python train.py --hidden_size=768 --norm="rmsnorm" --norm_place="pre" --positions="rope" --attn_scale=0.131 --bias="none" --extras=["some layers without attention", "capped logits"] --optimizer="muon_variant" --learning_rate=0.00983 --warmup_steps=140
Each number is 500 + 25 x the weight over its row's rms, rounded and kept within 0 to 999. Layers, rows and columns count from 0. Numbers have three digits each. The size before them is the row's rms in percent of the matrix's.

# layer 8 MLP up, 2048x768, rms 0.079, rows 986-1022, columns 512-639
108:514524512518538481468552483486427473537501533483478542474546450490525491488512489468495442476463504495506482490512469530481506443510462483512504546546536452488471547521541482505534433495488553523492530508489491487520485465505499505514501507437491486500502453508453522431468454486474533519483544536498465513496513532483516532493527497486523524554537486499512463526510483448516519507510
099:493503503492551509461471501477517485486486511498512521518461456547552539509492534544511493519499541500441504444509496463520486481474526509518509533462494486500448527503519499494523525502502462513485472498482493455473514490515506442485474488489536474498535497564424490522461462469511479527513469479472506493463504474511465490529503486469493520503512522509477495531507494536498501488522
101:515511482519509479538505512528526526498479488474491480455488529525523496530503458546470471485517468475492479474548474543546542494472541480519535471449499491514488514505515489509505505484505504506495474531448523534525487453500502535495520503452520496505523496476514490490499476497483518526483490473470537479527494521511536453534506482456497501494473502489514495475494533506520475497503
097:467532524516477515499512494466518466542486540474471480509504524565486531534520487518536518499564477543504520470491484471504540477539460492523520501527520525546509488507510487504493509519494531526470473495507486505488539477466484460503507546490480470461488515522491504484517556483522482489481496477489501504501481495521497512495472522478439540497509480475502509495485494499478502494538
102:467505527515503546512487512498513469479495507532523471551544509494482509502473535498549513544542543500541480498491497486420480459465524492528514511484508493522462488508491487481520525493542485518531497521500486501503508481463501475484510513497481516441506494449464491495508499552485486533487534554494553518513462520526488485471474512480503500457504474515553565494507510459495505489539
111:477510488492521499498456498532505501534496522502535500499537507480528461443496541486490505471506486471480515501545484516497474479507500470480526444542452501520479535529490489470468530554522478504486538489477516486456528492462495528516480464513500599513473509473514504495526459513487526462494533455500476471521541497505495511488505457495497520480485487474489529471495489539552499485523
096:480536489506536511494463484454515515485487515481471460486496526502483486508561508537476495548495510487500500508474501441496472550510519499515506493467534445512461533530524518530462484517508497486485485524504475461504497519476457522514485490518498511491499496527457498505545520475514481484495506468485546509520450542528470511527506516510527469491507489487500468512533553493466511469518
103:527505486503443497529483517485542515497528488571528486531515501463521509476502525517525527514498497502482512565500487507500481557467491522508480483559507537510490525492477551477535541506532465523514490524514487544450512483530524491492481489471542477521525498505514495510475520479467474486468518539526515491471509512498494509507461501510485511500481479476507495563567495476517533475521
107:504529510464530462503442491485512546487525496512501495511442501526527551501523495478500489529499476489522516459533531470478491531502530478456498505508488488518508497521512492517494526529499473483462487484478513524472511480524541513460515474487474497433514498484473524479520490514491498521475473454547522506508494543483524477518558469478500467515517529480521452481513498482485528473481
107:515506496514488501521548516588505479487478450530490509508470465469506474479517511540491527496515525536522505444510551495504518520472482483518519517509479530481534511500467514488504519491561501472518491527495491450490479520494452496535519505490476487494480494535494540485496483475488481493514499523484479482483521522489512500516477487483502493510467511526487473441490506508493473506469
099:503489531462532455546504486501488475515463491498493530522524463563519490524525508487534482515480503519480484516484492476484516522504483519504522499496493547502483482498502470489500490500538502528509468521455479505503495513544492441512476498484534534465492472477486497498469535496525471470515497542496469509483535490457475496458478521482517479513488535475495464491509486524528550472471
100:586486529503524525503495517452505474489494479499480500486499517475504508476504473499497473488466485492493449490519484537518474510498477488478502509463455535421485522497477495513506504485507491504516474514534503477512511464519518511490510492506504503469505515523557523524483468491501494493496518482489553506471485516510546495487497462509520489581499555493487535508477496486530456473480
099:461488418507507460503466483523501496475508499518488516521512544483501496513457516510488507484453494495521462492495474503460501514483468554497464491492465486530532483506475528501495505475502514525506531518501469504528481490492478524524466510512463499474525538482502480484481500498510501556512519507496469483523475479548498493539516521519494500501511477506461545516477524527514452509524
091:512499511496468499516497500513484501521492498503484499561455466507485506500537517524522488480494496528497504548528474474572501484532485480544491521467455470510489483478515486519493565488504485490503486500439524532515511487522476486463465524525484516510503486537541468508462480511491509484482522520517543527477530526474485512460499491490504491495527459495481520518470516522494482514504
092:547496482435549527481473499526467485470494486528492487530491517520486538496500469536518477527523514524517501467532531543473533511522523470531508550494477501511531553511535494495516507486500468505509491528569509479554493478496532511464486449492486507485548515479541541465496515517519547566517488506510509552508486504490455507503486519477487533521486470477522471492579465481551503481513
107:520494496484479526473516495510482491486544510486425464516504531458476494532539508565550467507525532504489486452498487500541506526475475471494513493465495488479521516537468478505499514512477447496497487496476510457539484474531493471555548475504471498501474472509467503519524539449476461484521512474499485500488507477510473533479487518522513462499519439458505522499511525514454533521545
092:515489511504523511502481518478528562506475513507463498522488508494445519505491527499486512475509500507526515466495466533508503511470504480502498488514471519521491446535466522488518534488530508484485478489482472510513495516475490523501468521507528539490549511518509513470506550484482513517517467518503524544517489495509524505484440526509529499499459523488516519453497477513520510485487
108:520527500495514494495518506503469488468522490495517464510501498500528472527525474478481516497491489517518456493517524463527453465463439546516534509498486493492547516499486515514474489509474475508495493486507502511460482484480463484476512518476512532511486486476428494524459522478479526461501517472517552437481500484494553524526490507505483488476478503492532466475534526486512503483527
101:519506487459489483495506532518513509530470478481500489505483514495470496454495489525490489513504509501468500481483504534495479499427475469488491486495428505462548501488529453490470491501507502540524449522492478474518459487549499493505469467514513514501513526501478499496549502518527532466496526477488495488499488532510511482440486503452543534491512560531501492488509481522531483532484
095:474494486452445466513502508481468540510488527484492475522525518532500500527500511492564449480502551524481477453495504504439493499497556527528509503456502511467484479503526482519535487510497522516537508474513476543463500495495500457467497518523478524493455459460494461504503486495513504490556508535489499490475512556501490537534496518520428517509553482523509487476475497498514506502529
097:487492507468495526537508499488521486502478488476557501546547510473508501508502503512467473453491477547446487515462501481488492487510496519502488472484488502508489520486470507499482485543510519511475477506545486501472482507451461522495510530481499484536511502488514483486473459537483450485483526495470495475470487518491500518469497500504471508491536484521516470461442514533460505545507
103:483485502549492519519513475467492459505496495518489462509499452515501462466496517473487486553503490474544495473495485490504538522489495475510455479483496521517465487490504505460516460532496523510479475518496516491491526539465475480485510497486532509492504456480505473521507511503546537502481539488445505495491543476531480559487506483484530458477490483488475464489494479511532518517551
100:475485498488519508448501510501507543491546504513454471522498512491548476510522457529499484512498523508499483492466532471455512481470497438455507494501535564528516498507492473534489475481515517509483501527540518497506488492510524527467505493529583523490533498482515517457470492536484508507458487503508507477518515460491514479499493515522492476475527501522449499511505479499499508452509
101:457505454502499474501515473538453505474511527477493538490509484505484473442503468490513506478513514503500497506529479498551530456501519484525475487485502513472518482513481557517493508515508491490523513516511468518525558452506473481511489511517507518505524524557459517524485492497475459462476505507511525510495497520521506484512489532464554540525474538489491493521504521462480500502466
097:507493523523520487550529496447503491512469497453521515495485508532511479533468489528510449476475531481513481470509525511506509508474484507512484484516535506515519499504469481479453508502467491491492545525524521512526530526512502492545481506494489516484471494525502555459499478493534509484493501477517494514500516513500516499545516470543487499473527496433536511468537511493523450494520
094:477492518472458533503471544505491506501517514519521507492538515487516521487496552529503451523529568499482474489510512503490504487511504536478513533499526526517491517450433488495509510453487552530436488474486503498495511483488499486535524491524482471531453536476477474494547453524501483511488510514512521467491496490486510452509533555501527524495527519517527494533516510467501471463532
098:491491473492544510451481515479469493453475503470470548508518517473494513501487524512489498486462494489533514539517453481458526520543469537531488528506508506526510482485496500497473488497489533511525504522545510508517527514525488506526481497480499486541457508506527456518481551477500497483518552461497501515503491514462527455514504515516497531464537416495516472524504499519533489497551
097:484524450477485476500507504454512469502514489557529513535486513513510511479501523528483521507485491466500492514485540510511415544492495492461484478505521508520511463512502530468510515514515468537459525519469482482520445498531507490521584523507501485483488514470468513513500547523477530459516486513462507511517545500503521523441506498502508495492507502470540477484548511537519472515525
096:509484471527493498530516538541504451527496520527526509538560483494464520493492498548487506489450463473499519509510471576530464473532472513503506500527463504484460478461537487486478476462513523540542533467505499517465521524467465504477513522484539491492501478502520490506475519456514519503536535482496543528478493472471514514496452503466509490489500505526526508523491551519544483466482
092:529483512500502481500513510494512496485484509477470510492503486490504466533506486516489517489484520503501590513497515526516532506493542521482526529505461504518485510483528500513539522444524506448545518490541543460490466513479483502490504467561530503502493479536554461487463513448487446497500485482516486473525558431486462490467486479488498455473489510507498502488465454488530488491463
102:475503487486476470479510459475466531495478475495546487457487500535502468501502488537482523474501494485494477475516476486479538458509481527496493507532470508479525507464495515510518526476470517549514483477485517527491480475568499530464507506467472448521525492514514518514476515513497536524481545458480461472498466538509517502526501479478539450486498481504475481481513473506497523524504
093:492501492482489505499506477449480504472485522518446496500533467517482468518488517519532497521513497455461477503509531481492460494510495519517495481525493460445520441479468472453518535479515502482527461496467537543504509504418536502524523531477516499497499508459544511485484512533470506527513479506522481479474517496503457517498486504476519487477507500489510487500515494479549518455500
094:465489461469528464476501485535536509493527466488548491487481519543469517486542477501507532507481481448537524511548476514451523515475474474535471446505482485465495498507482478496494499483509467488500509473510499480488512462522511495474523487486505533512462515517523483438524521489507533464455524528500510492474517524490481503483505539494476529483520536522485541510545516544493482499555
100:521460480539492521482490509518469513522497541504441521496469498460499526507513534466526454486545508524482512484515521519510481536510492455517495504518512521453515518467478520495517536516488474507478516525467514481499525523546507464484525502509508484520485449503498521568516490475470520544466515520493512548494484458507499494506500497482485536539498534536482534557520502541510513503495
099:507488500488474484495509490486486513497483483480500492502466497477497516505479489491502491527487497491522517474507477463480466458523498521464473475515497443492512480503477504500479481522497527509547539512456541485435508513504502542520532456490516496508486495488473507493469519504407506526506490488494497528510471516532522495526456416472516562503515533521488505531464515491522497508491
106:535507485457524514462521499537483496522514464453498491518489549498515519457483488486464544457528494522443502493518515502491512522529451483475483505496509466438505500508490555545505503510496511512472509528478519514516519522492518483489467520522504494499460520493459526484456552538484484506446490479500491503538504495526469485464473533510527555464476430501499487478516510502519466528497
099:508495516467468454519477453484520511489498523521526520501512486491494532520510506498513510534487512504484538481494500499510522528522504462490485490524468523550464495538507450502498489520503490524551501521494509487472477488509525475458507551516511482480513465502463482493508505542493494500494534510512543516560495449487497452497482442489466512488490449483533516493484502466482471522509
# layer 8 MLP down (transposed), 2048x768, rms 0.136, rows 986-1021, columns 512-639
104:483523524488508496498537483506547476548428450522515492520496481491493524529527465482531502482505471510514483502496500511485505495493493448482441532502529534523473541519478508493507508483508473532516548527507482495546490529498484503550516549508494457489478499483460487496519521519504524521556487473464480463480513506511492518509531481543492524472502524542496533542512482485512496521547
100:517479499506476571527547514484551463498473481482491479503498507505500494515496491493504450458521480525514451534478499485508529547531503507534526476523511519501508489479463487481501519510510495450472498501517525485501544524490485523488532520471510514494520521493463510511522513524512475441491542480503492490481524528497532489495539544488494487521510467492553499502471529449505491552504
105:483547536492501480477485556585508491517464521489531521564515489515502459471447507528548528502502520477504488518481479495496536494502518517517494482477531485499509493465549502523492506509474519531522540539461480506463511501475488521502507531528502495493453498494476505453462478556481501484485472520506470507464530519524492515505503520472500547540486499479513513477501495482500519532525
092:475490538504472543493509449477441496473533468472464506465474494510466535504513452464540491511470473464470446502468511567469529468510496539500491523497505518515533490517526524567501467486446517466580519531500476490491503490512529485519512541505498529465539492483514510492468468490495514522484533509510499507472496479455532505491510493522500528447501496472494492508470456511470480528540
104:484456523472480481480480507482524494476434495560508552519458540496550466497536511488424500488497519479494511493482532466510522500479523490439502488535534491461474485473533474542484466550510490489463525504465494451495469489496524483519540455506515495550472479491466483476469509495508492550516500495524522535500496514484496477509510522478520488500505458502536497519494537494516515523491
111:492506480522483537504471478561503506436518464499556504523469476531504498477516497524518546474538501487531531493523495500444505529525461499459473485465487538487477508482463511543505519520513502521524494528486466508531466501507498530482530511539521483487431489499490457510519466430486525461539483492511463536487490536484488476512532496494494507514498493521497477509541492504487462477481
095:514517496465501483467485506494494515537502487533540486491512484455484493533441502498506485464466482473514514497471482526518514479530519495512518527538507489581548477443478549469498486507531495502487523480478520536482518518488555504520462503473501510497527520499516501488469481510482491508531429522495520522526530468484532505468474477486518487532483512490481474506488493494491495467461
097:465530537489550505510475558515462496548494491516467491499493509529533491542495518465518519462468518521546489501492498480514498509480490495531492499515513512511491465484516495524494473463447532496476476481495464426512480465515540553466540545511537497512491468510531537516522485526495501518515510460487500496499474500487487495494569515523515470512472486494554506468474482503490493518535
104:515465509490499461482492494500513492519527502550535534459507449506501549510500495478477461492536482509519450455496479500454520468512536470447508486471508477461475508539494503519502494548520531490438448481512539506477451478521524497465553528496494493471473457530528512474506503501505479504484447504525508506503477497497522486489507499466545528506504528497521478481521504546488504495480
106:482473499494483496471503485522496469535453468499514534535494523505503506515516488493500531455498520469525512502516476506520532485504529486483500516470515519472469480495488521499488508497568515500496530545513521544515530464473508524517495488553498508548508529474474546498508514487518458486499435530461501480521482515470504528481520493520494498490500490465509534472516496489449511509494
101:502472486476528506536493520480506518494547434506499504501474491455488494542519472458484465502485497489496517526495526494511466530503484498546523502510543482492454479503536525519510430477484493492522484518497483496502483519524541530482466480446507519543494459505475506481529483468490527536513520471498504474503481519488473539480492506532502458501490475517510479518487494503524501518489
100:505518553454464479481531521513486521523459491509493477515493504535500491470492442513471516494506468466530506485507530485508485487506517490492502466491505498495467486509474477486486477578461508477534498472507501472486480505487499515494492421475492521488486449531523556501494496495498538460521482518478509528463492502496496504469507526538505556535535508496531549515498509519502558504521
098:480511550489527499483521496422493476458476513475523460534544473509503491522514477509505489485550504481521472500497455490519548489512466499510521556492505544469496512518518526518514522566475552540517518501502478507483500516506482566497481477510486554492477441476448485538476499496495485449475519476518511538506466475500507505515457541505465492490519517481476490495491525525495523488534
089:542480479509476470513520503517488483484515494498450513490488487509469514501516492507466544507520500541505521511522517493501483506462471458518520497459480530444507485437504440493467445492498530508486508512519484513492478518472509509483529511544521468507488541507507521482518503503534517435493490500475489491523483498541517529502507509509494477490494503466520504523516522466471482446538
092:510474464543507488510491536492501532470436553523521488471536499544490516493524503517494495459516512488507478515474512470530465419508498498485542455520520489533502450470530521513523486461494562498498527521481489462489522496475464491524511503536490488514485502508493468501492515504459516436516489496530493495489493501524485506535503540509554495497493486451505511540484501496471512534510
107:511516506493525496460452514484494496497478501490497483521496461458489511473514506525511503507477479478514519497477489525452490509466522491489503532477497496480517479513539485527525501524518504508506523496499492538506474446487513492508460501507495490460481523520495511531518472489489521456497508491484501523463486451507515486521484508507509508475482542507506520541499470488492477504523
091:504492474517520509497468480531501479530491492487516503517518473517528468466502468486480528513509541498478486506477534470522527509532495538502498496517507513497509499469499482497502534520470474478525505527475479543546513491502501529566523500474489510466484531533489532459527492518476511492538525546482511536490453474504524518575519489507494476483461512474537518467500470474533532533488
107:504476514522506498514501498518475481504472495479519488530499502470521503502541483496509486477518513543471489532520472508522480502527500479539534477499429517499509470524507522475523537522514498495502440510504474478502482501516471473473483509465458504463466499470509510500502521488498533456519564451484485509519509510469530504471495524511466462502478532484524490520537522494524496507528
103:485493509465467522500484522502472486490522507501519469505490513489530535546508470450514483508496452535545486503499506494475476507521502476488556507523541505516459531509464489465527473497504545448535477540450441512492481497481544502528476482505490499501529421493461534499501473532532482494522496525556516537477520504432465471485531460509525449504499522507472521506470491493541503519498
092:502520486520450487519513551515529507512505488531505502538501517479490521518489512468540509498509476526491471462536501492535495492467508515503535526534463546515500518472499513517510483483537519473478507502505510469546471499472454492518547467494481467486438499486515459468469490490494533501512460511526487501528543494493573494525525548499543539442540501491499510477516513538458466475485
096:476493505546493503534491508456518555477481503474524471495561534503528505510489507487502474501479505448499509496520489516469503478533487502488465532507511511506513486489487517491482499498488494501465494472511509521521509500442501521571538460469485490448486485567477522505463504523457500507540467469500521484526499510497467496487491505499489454485475582485510456481512522531486473544479
098:501510519491497535481500526468510498510515468472525447517461510482478461475498496516488517535502515491506508492505475483529500503490467468496500476524516535549513480482485498537494487532489498545496470509504520479527488533501535487512526507499462546504485526502504492533548519499498500500500555483505507498469471540506493532513511508501491521516514480491543526477498535525492533522534
101:484526523512474515492496481472508433473496503472468505498473522511515496494523498505480471485442518540517509532473488501493512530516514521484472520511526463475487482506498428544551498482501465483485528523522501500511477494485515487540494519478512537522447482510557552544529453534500454541490539470528525520484475447496471472497510533500514555484509499513522500510481521513477523472512
099:455488464459506513498520493483520507509479507505515501470498537523552474513498490458517487526523530511504529526519489541498528482520501507505499486559518479531492513502525503493488481529483474503463546503504491474498436473543486512487515512517488543507543508494471492497530513470532501464490505490519542484504524561460488495532505462504484476509508474502537515507520514522488513486479
097:501485478529481493516431443499527522476448508511517483503562465480502542500482537491506542475514470522486507496517497539537518518550485491515514487471514486467502521484521482479498518539501488532510485502503458506482485472485486537509497504475473486484465490478491498521462508473519483500496509490548535487470516509504481499517456492512555507495542485492483506501473523500532482506534
100:512491470508480483515515484498515492517546493528492467463488485480538499514507460502513460486479501486487520529501530531482494479547536483526482535505496490534551470481519503485469500539469492481462476512479467505487480538488527516506509519482538508542518478476550472507488523450526475483550525503469512514495493499528465522517539472512492519525504508521523505474516460446499477489514
097:524499513493460502510487541567521520538476515482477520478435472531507529494506529513490500509479514465486507537506453507514477498545490492532490509510476472500503544461490466475441478538508518451506533513522481484465496459509526491503494523511514503583506501525477497502535553531524524454513518460537521476498505517515478534532503509503483477493525496493497528501502484486463519501482
099:513504464465485513482511476528500478536505483520524516518469518463470507461558513498504491417506525531502511511512510517499475484514515479497484528489524522548544532524460527501481497551509492538571466521449469473486458499513489524478461494470512488502524522495486453478505515514533492491438521519559497514476502476449483492469459504505515475571501524541486513502508536473497495479528
099:474493485523496507512533464519502530511517507501564497518560524456487486529517527543464516555538472485485496538503499517469485461496477492503531479500490481479489497487493466468467486453475505490478469481502459521508529508464504525545531513536530508507472490478515513515419527507511519491526542514465505519515507444493487525520498474498469523494493524494516512528492501479486507481459
097:502453511519548512496459511488488459495505499523541523498451515467507499450495505492466489511476447503485476528496489514532463512543483528506497492495510469456497475502501489522498511476496519510511486491483501461462472502529499466481470504522434532465536535499499521504537484488527489471505495486485517474467511528501507498527554539495492469502499522476515522552503528510485513462531
098:547470508490474472493514479530539471481505496535495490491496487455544494534464496526534447565490510528493576483498510542489474533502477519518515486509476497434472502510482507518484529505496476496472481495514495519531498490477463480520480506467490456465504467523574537495500487544515514527528486490506522485531503498505490522531546522484498495501538518551475506497516500497503528473461
094:504469466515515511507496504492515473484470512523497476467546445518470510514504496474502429513516490483479509470515469539498512495532512531465489521494516469495517529498491496512506516512516491509492503479493460512460504460529468553480501478504492438516535515514529509488460463494498528476481537496476482501499463490521492497497517505508472495501465484511528494470504490478468510511489
095:530500484516506489486480530558433535473456514514490495543513472486553482485510512502486501538452539508524496535465487499449485472495489512506484498473505511489491459511529475457518508507502566515464511550498469504458482502508465483479496511485482470537527539488492476502521483541494479543475495493519534501487489513482491530491471520500526483500493502513512499501469469442509523491456
099:507514490534506483472502471507482496534497486470516518492515506516489480503502426465465488502474458486538509519481490522507527523512458499499497520487508499505479514502490524468508519443516541484489489500427477512466524506504492484493476515468495491486474527501480491558527516481507502518512480483518517501520480503501470527563503468488498521495460520506484516530464504495487526520508
099:484507520505508444521498530536472556547512480492474471474559525526467474506479488485527463545496485480538472467470450473472482429477506466472451524515480525480532497515502463535517549509491492463497509466503536500480507521492491453476465491494509498506508486514493474526497488519471508466523503528522507489484492460493520567490522459508514538500466486514486546491548515504555498494536
101:496465539503516460541536465508508458473470494499502501473502499487504499494488495477536511515505528481494498525443514550515530497440491503532548479507473511472482484515501502504471503471508466483485475486516520554503517499493553520523517490493536534481510503534497491536516508486503504509456502520532508517465513440500503534440522524499508493471436490480456480458533468457494473490530
# layer 8 MLP gate, 2048x768, rms 0.0734, rows 987-1022, columns 512-639
099:518482488504556515507485485541478510530507491487495512488492475513486484490501499499545514498538492517483485523497486500454529489466500525505476466501498507528470521469479490469503537482482451512488506487562465485476473514530480504475489528488524517482552444514513529548509511558456492483518510526495505488467483511566518479524495434491500522472489505480566463492566506487518481521511
105:523509486545457501521473502510512463497512493505483496512502489495477518515496467490472503493432493522529496526529462483534555479486554531508499507486512511471507463483513481486499524497509524447505489494507521472509489504504494468485543499511521500440484512529466492534526484522506473522550537482525484496471514491500486479485505492513478474468539486489501499474481491506503497485543
094:489528515509492533489501528488519546512535448508501544519523496466534499513525521472473491459526515495510504522491507484493497502489471503458498505505518497478417522452481491520507544477450527453529520464438545478553489520479483507509511506507502545545528518508481504453508520529494500471485512498499523512537476512452532485482498509493502501498504545459481542466534490482496485498496
100:499500475448471494556489490477539480527520517471500530516516502483495521523496505514489523527488525493532513513503518538477488504517518505518490484485554552478488477499486490500499541490515513500517483486516498491536511474466489500475485483519512525505470465489506514505496488478463506540540472523494518525458524480507498525535516481493497507502531546457525477463521484464482501488522
109:470485439485561519489500519452503489480537463481516536511456489475494513528468536516528467494479508463506528496514487482547523478503451501471454496518484495502490484489504434547516551509509495499444481543496523499528514489481489497482548502499494548480495464484509476512531461503526450473487465468517552464530512492467467492501489515514479502521463488496463528558500514517489507508478
095:485498515487448497487441483498473491434482541522498489510496480490543465462497490547539487538505519494504460479476506455451474527482481503528463497491535479503454511489456496503524504517512493473502463500550506472505533520475513510522485517494498528529518493500465509503528527484505552522482508467502540475460498517534513499483496485473496514474464489520483483517531542463500532522523
095:466483511492458498459502475517532477487468496471552501531452533453551543483538469495488474462481483529503470460486469482543497483489481512523495538466512491534500476521495503493486514495498563468525529499516449525519527465510538468440494475507442545516507538497544497510529470469528511489502502487494546502501467483519564485538477484485484509494466516536489550498489471491519489510490
114:496530484482521505549505476513513484528512467465502486543515474491485510512468540500510521458495508524487511527478505493485477502516459511563498520514503450476495474444522519475489472472523531533543529488518465471523494482511446494504481504494527503566509471522513456518482449430522455512518485536494517517462531510513488569490478462501494569501502486486452498526502504488518480510516
106:508463483488498499519521495526493507481495480529448491502505477526529543492514522500505522508525463499533539513484510485516490492524513506529510477522508481534559487484468466528460475521587544476538486512509466475478502523441475485510519512515521499463512493504529487469471479488467505490492512527438477465523479520507570502480509502503507493552480489511520480482485503466495479479446
100:493484469503489503500490476471515487504498492474496505489524508471483515462507523496513498526517507493546511476509463529509522447493492463509484497455474486504533466486535498535525481512512451498486531513533545478519486531496434477527511522474497488526476514536559486488441529496481496508493488480491524528496477457504475511488475482533511499508520460508503486469526520523447465543498
104:464514470490485514499488476497493483521491508501492555512501508537505516464512488530482509525531483500505463516487536535555494546535478521479543513539485522519512508456472500480490441498477515523499523525495516540495485488476514548529536553537499502486507483473530475554527472473514507453493473526530498498526478501497514454488548456506451501486475521492504550520509485562472464476482
095:536481479510500492521505504533503478502504521498564509551493487482466516481483478524499523500536454473509518493537482509484504510459530481526487545571438525486493489512502523531487485500488498499507519529537498491470501481495520440493444512508515501477469489438460503506453488527475470535508510561505474492498487526474510473496534520517523474455482523502505509493458529496497502482506
094:564480475430492508483513513512496522517501472519480529505508546544476502460495466505510516511465526456481513483491523495480494523476514457523464490504525502455505426548488512523477531499519500509529491539508484522524475498529480551503525489518518530498477550475474522515491506508529474474502526536503495477531515488541514521475521504468496456498502531509446518518494502458495499513597
092:467470500537498505538454503524489400487559510499540475530524490478511484514494500484534471517496526510494529498479488530510470509510498497505504499457507537485526485512511494520501510530504487528499517490462512527480512500500522561520462507501489526469503490537472492540501511515476445529463490498486532517461527501490546496493534472514449536475449483505509497497445492508491450470520
103:496497522522498528477561489490463482495546532449485476497500531462477489535485484505528486458526515476480463493495506495495477447488496543490462468490473533494485499500490505494514498529539460514525523477484447555531463465486523485532454499519492542475479492500448483505530521453476498462478509515485458513485467471495526486541509497503469474445531492477508512538485521471479502471516
093:476493515486552517483514447560492479488485472507524512444546493458491516493492516500495500530531499531496500547529493503502517505520492486485485490501483530448515569518506449518480463525570476501457520519514493479513492518462529519472510544484504514484486505507462489508498506465536506499473543503506515491518508526513408491462541512467505486523531488498513482512506533502482468507474
105:535480534476479513564515518508544524456467505471509445515535470502514495500492528513536519488479509556497460523439484522509497484461510511523534525513488476504477498530485493530512499500487500488475540494507484517490558488487516500478492527494487455505503478471509470524493478482506505462467522480500517467445491528534549544552486453535499508477496508522470496485488521478494431472550
097:495501517532490500496443526509512547474554501518531489472485499483460500470534515500464485510539486479497524555495521519475475455479507479510518550445494494498542492528526485538509533467475499482461498452526511555454486537525535491523549513467490487511509492513552520526489498509484440503500487497499529494544524444533528519579480505505459543503502479476524506505497519503434472496467
093:540477509529503489473509483524488486510483538508520522499521518515520495514511474516492472503515510479479525491497537497482495521504487480493501491534543474539468526547533527495530526509504496502477477449511514481495532524488534542502509535479515492509518505512470461510514496484473510500561523505510488522502491447472511486526456472499541482462476477531505503483505508511482551416478
097:502531479472507516520543477473513479524513484457471508488530531518468476502480489554487457494534556529500539525492546491502534483486523485486474523512504480547551513518476507477497453495465502482481499476496469491487516506498527508453544473518547510530496551472508488528485486529475500446492484518511518550508478507514452502519548504537508525492492508482524503492495534475501464523465
102:467485497538463507534507498470512474511461538482517502477506507507502489522489517522462486528544494510508451514519449468545527487463487514505508466512493518486478501504480518510514504505497508506524488507504494510487502481504562474488511493471470516490485494483478499550486539493517517491492512528444487548488515526505504528481511507495454452537518538470476499502452516488472495517523
108:493486522482520492490511491522504499500497545521495509493442446552467508499461516472474502470558558506496491502513476523510537510544517537511521467507479476505499496527542528482477531506508486477512542503471477465507494512520500483466442501517502535502468444516470461485481492493529542468513524496528500514464484483493491498511510470558478483520508510537495466491498492494483519501537
103:489452476510512524511509510505513498489503519518550498505507508474522509460485476506474546494501458485532486513505531485527505481507457497516534517545477523475504456549468492478510510485522529474417458520509499518496497536466524532482508502537501473485493529505500518482521459489510502481540521482541485480502498469529510494532532520501476510460516508477513493463481534477470514499458
099:484504497501536517483521470526542504538509514502499498513510481505503505493511520524511451500536507462508431509501504493490463505483486523474495523501475483517533506522509540528520520473494478471515514519472541525495492487487533495486515504487509523491516500532479453517535551498493509521448527490452493511492460498464480528452494534487490467462559518487491512473503532511533488489499
102:472518472500473479478514502519489489515570479554507488510511504492499512513456522497501428531486532469489521487497506510501499483510549537471520546467517509518500511506494523524498427513494506488462498516497498541476492467491520466495530492479547456534474521448486513505524479483513455493528496485475511464491452522493498492514539531504502494505525499518494528524472501465519502517517
099:491470526524478519496536536484504502504467515470497531537469512479509478508461499483531504464488521503518504551548471446498516495526487527518495503491532509500488489501465509489507489498523509465465493541505511508494507500472499504509515518504516495497543497528530427482521507515544523545522472480556472534508477531485520474490545515497478505463516473489516501559568522482438528512498
099:523461533495455520484513459494506528526491502462448531457515476472472517452466517467481511515529541531523511449482490485560506511475510474495474481522511492485538525522506501545505499438460468487506503493549533503516510512510439492499487481502510500500503474506477499524456496499478503499527532489532441499490514506493459540490509508429528517471513504492532499528522465507478492452534
103:520501467545501524470506532529518521486496511502497504515535471527496498540500512484472485462504493525459538561489520508469521508525473508509513520514437490516509485479463444462503464482463509463497459478519479536508546516433492475493512516508518529535492494479559500503481468508494489478522539466451475508486520469490500516530499481448486500488481497495533546524497491519522487494509
091:548514480499457520515466491472504461521502506517502458463488493519499548484516469488581497480525522479486479493561505554506516482478510480525480485468504534534503489493490504449542487520508511512543523512538467516543499525504503520493511493496531464465527483523512467484472467530497502531455521508492503495477514500477513533528548444480481557532516470548509493498506515495454504480493
098:525512497477529473479499478511496538506452480508487505483515534446476515544501487486519510519539496521482477505520485470478504435552474490501461497497558504512505513514504505512510512513533498479473499507505500504495451463502522549505439481523504490470512475513464493499506494490480496481527456505498487518581486477516526465479472520540519463478485490542506525521489557530499488497520
096:504472491465497501501452498467465523509494496485480536494493498503496465524500531534491525518503527508540449501513441496507521510515509521513498505509488484500505481506516522518527531532487535484551470514483498515462499484467511528509529535459476518498542529481557539509495530454521556510492526490466523488454513519530505466506465480439512524466509507529475475516525490506521462455489
094:493506531555535508542487548505457513451497483443493495485465513458539565455503492488457529468495500503533459496477504491488532474499484519514524449533510516474508490463525476516539494497502503453504499490506443478494503509508496487482517539503525477515518499529472486517486464495508491489495499466522529513515538494510503516513535512514495494545475493507481452529478517530505548430464
100:503506500487493541481542539466506536517499498488496464507456515511483487516492528533521527534455502453545546507510507500495465484444448478497529485511489542502507515536526477487424487510498504485435449497508510481519507488447484499503508513535458486554502521476474519472510475503466500544514451480539497506554525489480516527494473520507483517484483530504531513482476544488494509505531
104:531514492488491565481525502486532504512510466502512518457503490524507488509491471519464496557501477523488492484488434484498478536472544524463488522526503485479544516520499503490511467474496502493489514466481512511469502589516482446475481476501494475492499439470490502479509503489497503468532499482508461473495517495492486531510530506470523482465501518466530550515511519500554513490463
105:505509510476495503481506441521502478484494502465489514487488521485465502486457480490485495526532492515539497497506525481450495449527520507472459507471487496487466475514496479505472500455528489499467435508496475534478477483522464524489497521463509445476483515516508519490499534478535494506485476466544461536510517529500503485467516445507481494514507494515461501525501504566477455499488
101:522520493487499441563521518494526484510492533505496521474438512514465505506508443517496460498475513516510514475516516497485529495489513517502494516501553517524487488475512476478514491482456493473464483519519479475506509436498506520455504458516506505495511456530466446546477567533543548539504478496483565488540545507520497478547490510513491562466457491480497489524498466534479483512561